Weights of a small transformer language model.
Architecture: no biases in attention or MLP, untied embeddings, gated attention.
Training: 229M tokens, 7251 steps.
Each number is 500 + 25 x the weight over its row's rms, rounded and kept within 0 to 999. Layers, rows and columns count from 0. Numbers have three digits each. The size before them is the row's rms in percent of the matrix's.

# layer 9 MLP down (transposed), 704x256, rms 0.129, rows 36-107, columns 192-255
106:497516505502465489480522466550462496519447490525496494564518523534517510512470507504531518495470490505471490470497478499427468467483541514505523485507471510510492547548516530504488504506489518
099:504519510467503516499468562456447506494522543519481501497526504457529546509497482476465524494482471536473483510469485526495471460481471482458477489499480503497501509552516510489524511513456522
100:498462535514521522507496485488455505490488525493477477524531504508537528527503502507516493560538517509485510436501483523558517508512521522501510541473508471506476489422544471486501533490482494
098:520488499493510456490519472504506496488470503477484541452524451468476480522504526469528495477490491544501490463488453479492510450491513510510489475511517495487506532495505497497484515447531508
100:508520516516487471489570477485510533501531524516476499507490459478488486496510468476491477494496513522551522516475557498538491503504524473481513533452508467494471510509498544517523471496480507
096:513471529519522502504484496461510534479478485531473520484484454485527470475504483515497496506507485489482528513499429487514556518480524540520524499472497540507482480491526535455510500532495489
101:514503455481488490451544468509495531513456552486514473537502485435484539485527516474509545531512467471514485523476548538467492533488500471529469493494534503500459459453461538487475521541533511
094:523483481524519489479520497544511527508504508496491448460515518516512469484499451506503512486557482503492498537474513537554503523503498505497522505500513493497542470484486546498476530488512529
103:499469525524499454491468464524499486472491538489503458458486486501465502463510481492489475487469505501504513498488537465499462495503504499520458441483522501480533555496478527479487486471477482
100:521553475496535509520502457481484519490489521487525499481509549512493507459494516451499475485498531478487458515482493480519482486499520507505544495485477514491510505463462492516498468481538501
102:496471476534503507516480498471528456485544490495453528478484503485495518483476542516494499526457511524527498501487538509501520504501480511492484518450498473504523512491499508485492526491503482
098:492515484443493517522553516552479536539465473472487541511481531489468474510507447458510515531496499519523523528477511482505510555523480551513541522515506488503516489458526503511486494551509504
101:525549487549515499478521555496494493529521453509534531536481508480539450443495509529459539515464469495535507469457438483480473493485510475500478544480509487521507513528562522459498475513502535
097:490469528486567515491444503504500506453503490522491534483509518525489483528511548521502516491515482505487536477493512497516509526507427524516531525485501465494494500518475504511439524499450504
104:465481511544515500476478473473461508527477502522476557509512462474522518493507514517502512509483499489506534528524545491488489480504481510465514485483551493511505539538506520476520531505501514
098:494538479498515489506487535534486517459515533484510503519519533490518519438493494500501492567416499540517500486457498458523493539495458522535513545510516507517526540494547459483482482470477519
107:488507484489522478495525481523521481515508491505471521472489486498506481523512525498463556477481517475500492485502527486558479509532527501513500530474515437508519485499469501504523524497524490
106:479496480463454484508478499522516483487501494492477499467514507501523497521506527478490512498498468521494492511537511521523483493503538507466512474523526505511460571519513531494498493460465505
095:481494509506484510496484483518441488506522476499508463508505514524496519513465526481486515454483508506525494514530466487499504502490465506501516489512482508507488539483472459521505485455517531
106:536493507560487457516503481530480491497457494467533443527483518492533541510464458501471498481481491572449462482491534522532438517493494533469476535504482520510539457529521533479475558510441546
102:525492497500543521502497509477509493511500478469472504489516518527471526480481534516445477504451505501509451513467483527489526507511441534458511499532508535475495495516527498518498561466551486
091:503539470551478501501543511539501494541503498520554462473516470510462524491480520496507558535486487495492501469513465534497463443504495463490485472477536500459499507511504502528499527530475558
114:512498458476480478502521465508503457464518497491561461508491504513500502545465500494485474546541476520458503517490510500546462482512505451504512488490503494503460465499516483526523504499479496
101:516474512526514497523509512508504516519496515538495564546484454486449529497541531513477502538514503498502464524501500495502498464540513483496447482585478466484493543507466494509539516469490513
100:493476555455510508471474519443476490534483516482486470479488463533481509517499511515548484485536476455465515496521462472489526502500512539511472454506480472480481502498494524518488483469504517
092:494520512505476482546505476499499495495492512481467524470478515497486489509496496506521512505540542494516544509496468531513484509497543435515491483475522474494507538568505440528499510529452477
103:516481525472444519481545533497472482498504495535507494534478490505518518509510503505499503497484519487492549462543513522492495512518475475533480496498518540515444517516521487523485459523472532
091:504536504485556534524499513510493507483514502471526451497504512480492529509450473516470512541472519475475517524498467523460524513495478506516517491520479522547524494520520525525468486542482481
090:497489513495515478489494486472473454473516497510467483529533499536511445498490513486468435476506534486475515504495500510498523540554508502516493500480508547499518527486535450516531496439504516
097:498529461467468503431493537507505488495485498532506483503507539475518498491471510494503497484493482530573491523501503520526511469514502516512458469486478528526471469492507517487536492510458496
099:537483492462493456485450492508538508504470506514519500507536475490515525474506543512483526494472503507492474499562520476515484508552500542459543504478487455484540494527468426494504568491514521
094:510484487474522463505511462498484473486463502485504471518515514478484498551503513513493501494490478511495469498435505510448481492522500543463506504486545480545505498475536521499445504483476468
103:534519551462505557514472514471544518502458477535441500449503449478512460500492556493514487523519490506510489488519481496456518532533479528502495505499506514488467454537485527506537537510494495
103:509482487517499511518512530475488481504467459536529481474516531485528494522516513526517478524534518463514540553534532462512504526524489549504535514497545509555502453503513520466472462488498455
109:478512513484472519465530446441513480521471544462537478481476483506479485526514516528471511498557509468504538517497507513490538542523462506531468516526480518516504498548470492478547511515452497
103:524569536493533512472481501516512513548418492551516528505506527487511489514517510526476501470544461473520487514474529535481481533499442467495517508474543504546519453472540529501434464494490506
092:464446529449499532530516485486487464493504482515517496475491489540530484480489476511481469496479489443475482508496448504515483475541500505530465489482494547547487487537471479521542494516515499
104:497488475487499483482479482516522478462495537490504543518478485513498496537480469493541513528451505482512485508500479508458489486513505468475495426442515494512514420532489520471486480479489508
100:536515514543499552525538509465500522534510514513507546538464485482520532567515475456503533527508547507503506490519476495528537486512512495513485493526475496521495484548509478510461493500462475
103:497516443533522483471513545504471560508497500487505491515537457508524490482496433550507532532457446518526452499495540509505486452475481507475499483512460504471481489526468542492506515525509493
086:517534494492521533470490497494525528458484538483497499490496486510515472478518497491509528455474531490488551513519479469519509492486490505514512504489492517487517505492546540508466504505465512
105:501502493507494472446486489466503519511464464475459501513537447491510546495463500523503488502519499512532508511498534492521516467521530505528464465447502482516461483476488507449447547510480487
103:458521489470440508435535488497520490499454505522478475459502510492516509532535464519520506497495506514539516487506436507512470491503520525487469538554512508484511543550503517537484481477469545
094:478521512515502509498521468470480499536504501548488527538506486482501514479495538475483479505506509510477495528478513502502496480522502512476512450492498498510550483475511508467478498545488471
089:510516513507488521458513541535468489459535502520482496487489484536548485493504499486528515497459533524508476510499509503482491487481524504492509488515523503480472445513502452500466456477493511
091:423484502497492497510569493507495467463514536488497467496512476549485493538482512446522493503532493515477503472469473499504457513505474530511532533497483501511526493501475498445430483483500473
096:565542521467503495497530506505508444488490461482495554507473490476467493487508500537545548472512502486499516472486483513466474489478519505458496513503523535487516457477494505516449515508534490
109:512534505476495488527447500522480485491500494508471513488465504470524467463512480492546495533520448455499551451485479476473490463500496506472464509488501522451502482486488499478525495526483489
119:495464498507511494505499498456469488515502524518504500530514507493486475515476548498537513482517528512500525504505482529497474474447525509498540547501492534491534561502468464508545492514501464
111:460500506540527551511510478480513519491519467513477512473503479491510525538510458501521531487528543484525473507471483498502512503531479582525505514475500520500536523477512503512518510511517465
098:500497539493511515492494490492519465503519522518476497513570480480490533498495513498511484447464509486500490528515475509481483522494514503536472472462505525474491498500463478528554521548522514
097:476448517534500498504473526489507503471504493490531484491502575482467546472539508490482503489485490495510494495481513525565511510483486522493499521516488487513510529472501497462504523497465462
117:512540476448497515502485502514501486498559516497483515502515498536520524507510492515488510525510524484497485497484483488513519465513491506455544538535498525480458502501482453513502460511504495
106:542501487488522522499497503446500514462493491505515463513533497509499522512506494514484481495554492475536524433488506488458511492505552535479446490559508505522478515491539484523476478464518520
096:522487529445514527482506456550519477484484463503526473510488505500485511527514524473500531493500458497511513541502473527486463497520535514527490529528479452486527526501477523466501478489556503
092:477531470508478503466505499476537493503534489502479496502473514532518456509511513515531456508512499523521518444487541510537426497496522482532477517501487535521486480515507558458467527471492477
100:514512467515494507504571475498504508514517510538521499499466522489548505497525516474489529520476471469522477496495504514513530477505524443511480554490496512497535446524487484474512549536508470
094:492535523484436542528509480468501454503518516492469457497498526484541515473510509517532520470555481474515505486499456481571498514436479509485498465506497508474558489478523515490513448501516455
095:466453481533501527504492501470530538504515481465529548522526509452478526507506475451477474492503461502546506533457513492467508551480480482449527506508515543525497528537495506525488471485516504
108:495514541491484501504480476492541479503478510482510506528459526525495483451510516507489489488500471490505516498504514475534510518500514500505526459518482471514500521505503502543496504493500468
092:498480510539482526497500425456527436450494522473514480516529489506498485487438476485520478466514518484463466525500460489500496517496494449522484505505480483527516471523524509452470523509518486
106:460502486549526490564502514468504546454461526463494517505460468533450511529499511532488419494483490512492491504532505520485493506503516479487476511535538480520481532492482526519475538501550529
099:493481541499468523487521509436491465517517543516456513497494500520554453499496518515495500468505502481459503500491497503512503501481490474537429507500502492477499464511452517533488521463474500
092:521501517472461467500485526538499499521519452506526474433486521500515506504481486508543493517500517478529496539478473463500526568464520507520514483453530538503522528496508484521503471433483486
094:488500440490503543464494534509485492504489505522497514518532515496489473488522474500498515514490520529531496522487509479498525531528486527478496525488483469502485508528514501509483491533474508
096:450516478504461491498493539550518465544460468498514445506478491495496483510499484486492486501458546520479476494470529507508513448497509474497503516496494477486528459528478467460482475434516516
093:490507494469473470492502486524586478501479483537538489507507519508486488512476483515495524539466487516500516510493473501476516480449489516524480485489485519556535495501481471505509468470520494
098:484498526500489493500533478494460501536483526511496525516476495503503506517510519496535517503521499505491491479528498495504509478538540486498476509528505513511518499512487493511477489495495512
098:472507505477527507488469513507512557544499505485508480544528529523513476486511563487481533487530526534460546482507537555525497523481463507523527528553514476553494561505511510519463510508474522
099:500442496501515525501536514512486441496481546528472476516503568506526505521520472466480497462471512510479492523535474448496481480488463502499513478545523560480499493524476461538570548546518473
100:542500505508473496522470497510496519499487461504476516513508484472483527448519495477492521495498477494515523445526467497538550508503486467486497490500481478473443459495512492470523516499484492
096:496484499503497504521502490531513509485449488521498523501520458520478480446469500496509497474486473534522502532498531487495519521470460458504531511502503468463490481531556516489476524525482502
# layer 9 MLP gate, 704x256, rms 0.139, rows 37-107, columns 192-255
097:502532543482515516509530483465491475457528518488495490493478486486500495483486529503502523518504490507474464498493509509545497495492501521481499493506515444505487491531507468442527483489487538
099:472499481446487492520451488485556480523488546515445452513558498491479513534500534518517500493519469488484514477517512509502507447461502496508470516481520479491502494506538473484483521527508476
102:490551472521557517525524520474504497523511478499517516470525472466509508517514530544458494492505499533505525491485520474470497536521516479528439541503489496497464512486484494491473511518514501
100:515540515438497488502507502494528493520534510453492501493483486463470557469473486460512496499507488477510520530464464451505456529469543520517523479526492530517514499546504513547501522501516484
089:448478481502535465482485485522501494489518479522443513475514449495512506504502519522533479499481463493517456467540489528524531493465471476475509502507480470539485473482498508494482483450499523
096:495482469518498509460497516498529512516547520479492479506531514463460479539457521550500518504482549464564487507503512505461513509539516507490473488516489550471472528480470493482511477492482500
098:510507456481485523546478518478501479502490511498518564490508514505496483496527569522479517505516545503520547494517506519475488516485485498525502502559506549480517504522540489467537519566523524
108:481511510536451485520511467464479442542539484542525437486511479554510517486528507471514518480554510523469523508520501500492473471488510515506495473541521508455548504481535497569477457533489494
101:502514457490515493523509530498511499464504516491451519493542487512519550484481477570482514498471539490476506459501516506485524502517472504467499517498439533484495480491508466531464486458479441
100:500490539462511500514512459553531496521447468487488498513467544504513506518503510512474489511516464507464519498534508527472550490485495469496514500521500491501516524472475501523520506462528482
098:481488488496486479530498509510470449503505485453464476478454450516480470504520498534488522515484515478505507547520530522536529527572491501505493488491501524470546533499517508513511502533491477
103:526502496541460522548521475470497446552487494423469512496577485490530518516491493470537483443492472537472454501487514530493496506508504462522499496459476543500485529506511508508493521504521504
109:485482489509482527468531457491512522494509465492508494550498502503488525473508504485527467539462509466507475534497479460454488500463512535486511540562497504483522519501527497510514506492531496
104:495479445498524448488509495491477487524536483491517511484451545495480505450488473508498488451480487487549519505481521516533458527458491517501530484541479504515535508536538491512487485447508583
102:481519504481493525499453498440503467496455481477530514460528486497501510469459520459549468506480521475483495474501456513487535496494448452522532542492498523451520530525504511501537512481514493
113:467490497527492508454522503508516457516501539496514537495485499519486470523508463556501517488481520485499496543530542516485549489504515501483493475465534556496512501544504487506477571499557509
108:522491443480529496458490520485500557527521487493496533495481514498493497456506523488507480471485572516521497510522503484526469475494488496499504524490516490481480536473466495516527479474494482
102:503469444458517491471453481463501482521492484560482494513519501508484488493460487520492491490489514556446470468514513504494505496484494490508516517464515482469502483493505476493491492504460484
099:488483494560468507510487513531504533484486492499512492518524506473513505524487489465437471491535515558488467501515529490518459492502505534491472512524524525514523530518456537513484551536506508
100:518509480533509469514458514493491493497465464543521466528543510482500505549510530539548477502474487527458533484499527496492449486493505508506503531521511463490528486514500499475507483497503525
098:503516506488488521485508491512508499494506498559483546467494450492519490495466489467459468481503502442518495490539471515464516539508531521549504556530492538511508520465447511504449488502479521
099:497470484478538512511501500467551485484561483463534524496520485477505472481461514489514479473517467491465550500489495512507521487492516526521504471497480505506505474454513510519536516500454512
110:522547511513516493490497507508496495478482499514457464503546504501477507510453486529473504491482479482507481475528519544488516518509482516543456512539486479489513464514522462539502472481449522
101:515518499538495500515512543521490519474506485506456495505486552474544494476483465486502461528521519512513448498458492496489535522482519496490489474528522474520550497476484527505499477538499574
091:521478500511500525513506506507503487492495499488501517500497488485504498500509502508475499533506505514471486542470519486490498484543465522511510523514483500493473504511494535518475568495523501
099:506485468452503458506528508502475488463509473540476512538501513476489505533458520479455529477505514481568492524506474469529502523474490493501506518486522497505514516549508502540491500502507448
096:483466500497448524500456489493499499509483487504453541481590523511520480484511480517485493519518437522465517487542507485489503524502536517486493529511511453486498484499474492555486501458537501
096:467477542477416449479465528455477479522490522512529478518521501478496505539495521530504513509515507487499492487487499505466504486530451543485522471571545498515523519467473497512467499553527455
099:502504465464536489501480495486528480515506490512461513502487504511522482448493478520507505502471526494511548490477478462529528496506538518536489473521513532515484481509511519509467496533468461
098:536490515520490516507448480500525510495527470508519542468458545484502526509530492490444545491466519521485478491500509503491503466503503511484516493507509473458557488508499497514505515509476523
102:518460494490483546543486516514526498506521500493534502530478472498527523506506494505535504493473486507522504528506513520541522514514498475545505560537512460520535500508517523480478550511516515
096:461518502477522499523431534478559494487500500456520477497478502483525516547470541479495502510493482521529510472479479498506526498509524524527491523497478515442539511489534458507541524507538496
102:486445479513523472530488520503539495499555463500508521464437481487518482502512475478548523494512497520492485490481465483505509485475482514461501462464522543549484528513543504507519504476500511
106:498535454555496479509516538520495464513527487498502479464516521526475494521478521523529526455471514450512532460539505514458507458466478511510537488606546526515511475481500452505495486494486496
108:506506519471512517457505496500497496469507520571404564477477492501499512482455482507479502500492518478495468526480481490501449520506541505494520517522500497500522486498530499495435518521484505
094:485461491484553501512470497471510481494501557503509496487521503534499508501491490504509496476510477524523484490536520493516484476462482480496484505479505529519455463511496454526440513497535503
103:503499496498543523541512494523507495512540494518489483510502496491488474504513482514513486492518512521510462504552469544492454465508503473472505458484497460498537486506501491553484508496493475
105:473490486514504505536497488461486530523482446497467496486517480501502492515514555521478523509491502516522491462511468506478457482514488501504474528503482512489487540484487483514478506500463466
101:517502529460525523485486568535544492453500504504516508523483474478468552460481541520468485518532489494539509505547503497500471493515540531507549485489507436459481531483520445531513510491511491
098:463532476518519518522480474495533519493520486518494480483515513476459520511501537485521548500483480515471485469499529514488502499486510530509516487484480508491476523462552497519487514503522469
097:455497544501533499491550508479482474498462455517499536469497479513496501446528487494499494482510523495507496565505555493476474495495509505504527507492468484525502493509475489497478514504484482
095:489461470516511443500503526528560511566551504498518506500494455493534493507472504524480528463471503510513502510460457531513469502495501532509459505515486479473480516515493498518519478518516479
096:483511486543526491469533515480459473532514514553465508481490489497486523491491462480511496546441509545438497491493492510480485498460506486512488522496497494465503492487471508487513475486507526
096:501510504492477495520506493532495529500477492473454527493518482511559463476487480503517476526507535500523499521517513472461463528497519530498531521503451474462502494425521500523506493484458490
094:488511504503471534450493521503444499475540472483514461478536492478471552518464506515532513456525525516485506495485522489495524505507477513541494478482512473461494500537535509496484512486475508
099:494496510501502503480487537522523565500457480509459471551486453497500508530494510493480483481506503476461464474483441481533530523498512469503494447465475469452486498543543495459508468465515466
102:488417476508516515527538478525559510507488475522539540455530527512487470460488487540504475518491478521495481501485524544484480486530510507504480458500481488474507495500500473521441492515547504
109:483553491478539505531548555483526482508493451488530525496451499501519552508525504512478469567505519494523465538500511473488500543547461495514534488526509534503553483539482539470513502523532540
105:507525484491465478516482481550520526492478552474489519514492499512483461453485531552477501522476491466490500513485479473473457484449523462473472510508520462481444506529514493464482517441503492
100:485523469507487463514492527494524504452524490527519495498484530515493519488499516541527532495486465490476522523462548528450564478525477481534513504535482548569517529502513497510550522474504530
102:480452469499470491526536502500507551515479478464490515473483503481502510464485562539489445484505514486483504473524487513546480482517476488497541536528484501542509504492467487535492459459546493
098:500456480502494476488499467480500525486476506508481500473517565459478474491453541469485474543483554504464473483520537449499481518525502443587502462528516529443518532478517521481506512513493535
109:509498489515521541510543506496472529456472531512447483478492499487485527482508435492522457482503537487484491464480484474460476486481506555486455541499507519461536468458500475496506514485495501
102:508493515497489484515485567482524523499468519548522502512476539490461524506468486530496471489515467476498471470477504490470482517500508525476561482519495513480542548468485490532466514506469470
099:488476483452519480489532515501519502499523543508465447484497468506492456478547496550479484487503476464503494494501538554496510531520490525516507451493491548486519535554465478507503502453517532
105:530523475541496501527533459461513502507509513522500520475531522449476519522508468507505539500508454461463483443461488508514486515505522483504501501524526530479523518535507479507497535507513432
098:532488548461499526479554535515486531454499498498453500500482505505478467499522499490474530468497522520491503495486499475481515503506540495504472528534505543524503449501478539460483470457507499
100:530471527516482518482537478506513515520472471467468460518480515494522481472478527534509515510466488487462501523507483488505525476507529484487513478482502521458495518486518549541459491523516453
105:488500469500553508465454469513529489518506496554540502484522480511468519513444490471491481513497479530479502530502507543482502502499508495462501470528483479511499555550524466476506526502489508
102:495486500484525483492498517492482529525497489478548510526460534527516491477471488471484480539489462502477513519443520521503495533462533517441517474523505459542507496467478443491472484458520475
104:484472492463498487473465491548560475530540515477480475446524504469511491516485503495500531507499543558485511504473472499490484466489465486532505514505478518475467455499485510502483473509505560
094:431527528489502504475511519470501517529527545451507520530476464536513525514514514449512500516563517475496529474496533502495499485466505486531518525493553507483493509555457535513503521491497467
090:490517461555513487502519523516495529446521532503493573540484508532494494482514473509470492493522483480501512518514510502478475511519533523498499495534513453500489485491499518478461492510474477
101:498463507505507518460469504505506467509470483497460529513504543485531488499464489528487492514475471490484531466523527503488478500502496494490490482511439493531494515555429459514518517552494506
095:530499484507524507554477471524542534532490476495457501530475493483498534470535491511473466535503481489480503516528519493486469480466576541483463476520499486489513514497525515503433537541478517
093:523520479492462505510449512500483526525473518517453503498497485482489489513511525506526477469510487479467496502542524522476491516493507504460541495500505490449482540540545531477488523488530514
099:487506506483522510477516488468538530480476527479479562520495476459483510493549500546519509490480530475467501472514450493497489500540506534464528502510498464501513538516509499530539532492510502
106:528523482556544492512480495486457515512518480491463511476496549490506459509514546520512481469479518502458486518534475500502471489496485501435531453492507500534539532498517501457462526486501465
102:560481510507545555509503509466497513498527548488489526470482548477556562481505506531501487538491522466448504467500494490520465468511467483495495471506493496472478480457473496531507523456487502
100:510515532542528478503538528509532511489487476488487512456548475492470467562499489506493446471473505509518518490483484474517472499530521479544498501499519493493544513549513447492512517491521509
101:465490474545522506474490471486485526481476509518463532480510498505499505462484454502518508502498510503483505519519496486524455510473520486540485508473502512549532542465467480486489510495531525
# layer 9 MLP up, 704x256, rms 0.145, rows 37-107, columns 192-255
101:457499514507462512539504527534525497482553470485490500491534508502485515497464485512483509464477573483479468517508473487501473469479506522443479483510500520547492486504544484532516494527472538
099:517523449508513494504516475508522473484486534548474493491509444510488474527498480549508504516538522492526543431514479494489499497496502514493510535474490478494525464473530459479470491522505503
101:492498463490533520545473524510508504537505493475486506456533464516469512506480491521495486477504478484481499537486522489482548529477473522488431516464501536502480560506555424472520492489520502
100:500494514517475508506544539485455498485516483499457473507494493475514519545488489490474441517458510506517488511490512481548524469502486586508443504508484488509511464510497473507471507491510495
099:513480482437544490481505500487515496537451489503515493501472486511482514489517534498449490473517546473513528557517500499469523506537550506496475526509506484493475520492471524460526480562465493
095:507457479544492502507501524487516506473458482465528489501527517480469497534481520493487553514454504458517473538478486477519474525487483488493456460522535519472525514435474504500509503512483512
103:502494533493535497535536543481456548518514500492493512468507489450475544504523508460520488511491472522540455498497505539498472516508493504484489525527492486419511466495476511534515515473509488
105:519479528509505506493533497484481466511480484464484484554504493503482508491525482494435483525451493519465489497485507485542494537515464516486502464515512423475527527512522488495491521496495461
096:502471517459487482486519499531529557509495510542541472524515508526466456484503493508502493499466511474510465505495499514460466512507474487473485511489470506489530520472543535480528465461528492
097:468527489537494516470536504463470493520520486485531534522482488480525479479464512519494502497479486479535560478490516489460510516492454506524479530474482497483427508506500450483473563537528446
100:519519572469519516520500526493483469472512469470502474497454503512503473519510518526513544519515499458504495473508511512497494484479472549512541512520500464501451504489509506516505484510499475
102:515486510506529467503543515517510508479465512514545532532469483487475497503440513476428513468479509516526466533481469519535502510465472462511508539497515477546527516488552528516469529516539482
092:503504489490523490485468479487487521501495492522499487499513495559494503502478486499495501530502501499479524530477494537504502530492497510522496474457512524515492506519499515474463487522499495
108:470493505423488492460498521499491506498499530466486515502540484477548503474521485513471449508496500482503477487481484491479463463493504528443497487462538488471468500485474499486545507502524521
100:565486476512500517491493477544500515496497498495527480474484512532499485466499464546492481475478514500519498510505526530525488532517549514493527500516506498522479533481506509556498501465467479
102:460515505510496442493499532514549507510506504490493498509510477536437490528521492533473527516556491494489484494483508508474515478527498521468508474489529497517485512460488525496484530491552464
107:490494491491483492510562494496487443511477518449506475508486510455524494492479462506534486494465461480479484507476551523517512513488497451516464477456500522484501438470490476514542508515461486
095:499481526481514519503481528473454476493496477472511467488537466511486511505533524513528481493494473473566502491512490467512478518504489507471475524540428517485509519473476491503537515559487435
098:525529537506454521523505548493505469487472492480485494463496489507526504510471507474464499475535547562507489513480491500487454503517462522494515498519536513520509514529511498524500544503494508
105:560518486517483481498515478525526480488521483493528527457489560508526537487486462517509509500496523545460487502517496529479518516526450511547497501485489526511477544478484495511510530476481499
097:545495474533491460437506537526506486469479497497468490488504488529463528471497451487456513533506466499516449510506506540463451507474507467509507464525521471508490510518502461518509529534492511
092:494526459529487530547512490526527479515530511487490526521553508516480481492498529484526473467508518508515526496475510491478502526530511477497526507494513525501497461547569474505493520465455478
108:553507472506516497496512516459476490497495509482524465506479459478508503511520481513499484550492506531487484459465501454507455481463511518515475432530470494482473469526499525501465531478504471
097:497508491516501514510488486520469478487494507506511530472471489482491511497461506515508534526490523510534529523460543496480447494451482513505481505512497478530492481533494510517516485493507484
101:481505442482536462523497520516521533524470475502466494509498530509517509471505529531520460558520476472495538485509512502489524498540503535510477511509484504504487504520486519509509473517466540
098:481443545480491498547504541504492508537506488527466490475460478479501517496500539453549486568485474504523459517517496506489525489504525478523467512506503503504450524493520528531531484509513450
104:472464512538488510481488487553515508500480497491495484517465527506484507529502502489482526535491492514485518504454500476519482502498466454494519496504516512503519519506495530484516515488546495
099:527489488483478487543515548501507483498484495517464493472462504522511499502560479438510518487463498494523536494536464450504486527527496468511500475536516509526478517514525509512502486531469512
074:486497456506520532531493489513508515559545515515479512474493499527530490464507477505478492508464463502490513498491468440531491479540474483488502484511507546517489488494506474533469510511486467
096:510503497543512473461532496503541491510458447536536463532524486523497508506539493491507550491500499515485511466502487476499546500465507531493496504504521485481510502487460491459475497472506480
102:484473525495471473454509506531505495474460449511489492503526500487443505471491475518504492485523522529520515536484460492492476461512507509532475486505516563481480500457489483534494496501511526
097:484489498500504522532504526488523486528521492487491476499494536529468480515507526489502528493507489531486535488464446495490485531508476511485498477484497516509513495478483484468496543470462535
100:511484498476522504504497498461517514482501485519494468484494457515488469466516502455549539466508506519487543520467478527491473528517474492523506505484508526532487510523510503497510557520524471
097:472482475514484519546505489481536507504510489471493496529481482464509457537494526501488520523492451504507504529509482486456522538504522508496473519476501549503544503522491505473514525488523493
103:534567522538546518516491504461514468540484436524503526457497476486518459506542514505493493432496506503525483488495490527499464524464524452483526483504505515478549482527489452423475476489489453
103:472503479487495486511487519498510527488469491536531507517523504527520546508518560499466483559517509482445523485443491478496494537477455523551505536479526517523504495479467497511519486472506528
096:481502499506530514580523511508487483520488521512520537490569528478463456456509521510510488499511472471479509521568494492490451488548494448485475484506479484529493470511476523497494500474520452
107:537518441466455477529512518498492490488495517515499510500465482489492506498510545484547507519549508513466516499494501472508520488489444509524453473486472502478483456481501507503500478477469478
104:521474510497543539489506513490434485528493518477499505492496530509480511457442483505481487537544541514515497500478526461517484487477492501500523504471523506492511530498504445513468480518537503
101:475506482513474469478508491492502509488518568479514499492504511492489451478462504494487514477480505516503471528499505487497498533456496531519516493538540502491503489549484519507492446499534451
098:495505508523505525495498472516507477521523472490516506511535441514558525518524492523457466479506508479496535452487533506485510476507489493508505485513497491420502484520511456513542485496462510
104:490468478478496518480520506479540543528476464506521491525485484485540559474507506470456512489534496515497514479464428540525506453497503471475541505510502528530483521495519534561501482522497499
098:491453468501490501451491454487549483494448474538518486474508508499521472480520542513465496511500521493500480501480488500539529468460491535499481493492458535505480461505545478510503505461483491
089:509465469488502494495479478469485517498510538464446464545528466455522489518473532521513463515531506509489497535494550491491470533490506506512482514517523468477469520488555513478525503530501499
103:489508508514563475476526499467494472526527497475502491485492509503517548514493497494473566494511532515473498562494508515520462495502500483488511501494490499455556483519478503420490485529480473
101:539522472478527532539447470461529486495531505493529482457502506507510493514520537484519531511475533516514506522525520508503488513507487489510494482540499452523476509475491520533539508508524497
096:479481516492509465472514492518519455482495476459469530502492526519460536485494498528504498452476479503500474441505485504515490458547507489556484508471562536443502468552527512496458471489487510
093:570503517514485550456504505486496525477523502519515501471489563474489520470490555508499517445515495474512501474520503534526458497487513496495489489480544509500491559509481496516513490516472465
100:526506472479514505475498458454481519518495447508525490473487517488485519533562486498531469505460514520521506494476477508495514508527478536510519556420500531451542516497459469494516520475526511
098:536489482485508505460523502482484521497511491503527511508511501506483535455501538499511551527513528493494512494492483518540493504491517518488484538470535511523529492474497476478520477519496477
099:508459525476480532547480529495508526481528498521487479521538543465454548497520525495526476508483483516499516472517488524548499482527486474509483467535571511496459537489542515487539542508531463
099:524524481503475502499523541519495506529507532511482531505535478536500499510524465516487483547495506478441546504503522485544501456490491518465515502497518483474510490458521506519489499548482546
111:503550453497509507482488479460514512496514515530473483482527522506506509470507502500539457492512468511514488515485480502482495514492535478474519487503484526511506518498493461532484513498495563
098:498469494495484468524505482490475523466505505525503490519515498478477515536462492473494509560495492486510481534511489472522503460500500534495496503451481476536483535436525550515517452528531543
091:480494531477499470494496517463556500538476517533457538487483487500525480531504485519474523499498490479488514463503484495472468499513462518513489506497508499505514576499462493484537488492502540
090:498509494512494485521497512481484510504505565497555501492525550485506439491488523525487518528478488487472506472458468494515501504509525466516503522532521552457518520516515454494518501530549485
101:492467482489484518451484484540446506494499468507508484526506505484517485516521505529456469489570516517520468505526495516462504541485488508451486520491490497524521523494558471497525529568497499
098:518444525548533522467514514459561509491506517490525500462474523507504509493485501521485484464490502512490506510518489518503540490520520525552507483530498507496487486535525506493455447510487520
104:500515535517484523497534529519523516485510463541534497493519489531528504495490493498506521470503522487475464516513509513507463507494484511524497503532470557464521490493523501505476481500483520
103:468492509466505504476493504481530497488519529492518477524512523522506567502484527483474504465487545543493504517501506507488496464485528514453502528460451496471534463517500484448478453536506518
098:518539490499506514500506504482460519488463487556541527517472498516464490513520513496527456481504523472535490509525489445512459511495520528497505489550538458490468501507515507514528495497505497
109:505475468498507509503469488516513492493480470526488542495494543465506523485467514467495486458461451479511492487517531509507528504487437489505483497518518501521502545471501500514533537490581475
097:507504500488500496470541504487511501511503485518488491502479489464495495488510493466524490510475442497490464481471488520511522456504490508473482508481525486489546485573494497483514501493490496
101:513533535504497508472494542523524529486499536501522485569517486509482474483452513477531497552468483471521475520521509512493514497488450504457491490481494498472498556489488487510486514506464520
095:493447475470494534528512497495473485556533476508517485489517526505456512496521501487543480542488440452487534493535518484490476519475485478519528479468516526444531472490518483482479477470539471
099:522503492498476502527511500498531536515498464458461502484492475490489541477523521487499482527501494515502435506487512486495473477510546465484471473477511511530500512473473503494492499530449519
101:475509502481462526529514468491531501478504504496498543494482456468507551505499546472534477501478522509486542494505517474508510500518503526491536484494533537513516473507469505560513486521538497
107:510538555481490504539480530506543506456496495498486489512500513497516501442482501461484549478482532528521473472534530536506493525490540523564537524523526505468497533473487492536511476505503515
105:528471484493490477522484567536520465459462527477491488461520471474510512484521502509492497462516483507498482535486501476506500539475476433516500499529486532527499455488557505522542515509499517
101:490496550496459489521525502516535536526450498541475503525501505508501498495518492461470483493509501457497461487488471501526487515507530450530524491517517518522526509489504495480503452547488511
101:487501486499534478495518511558518488504531520492479520528512462511486513516485507500481530519480453521509530483499502531523506511495439478527482476497463514459478521462531524469525518521483511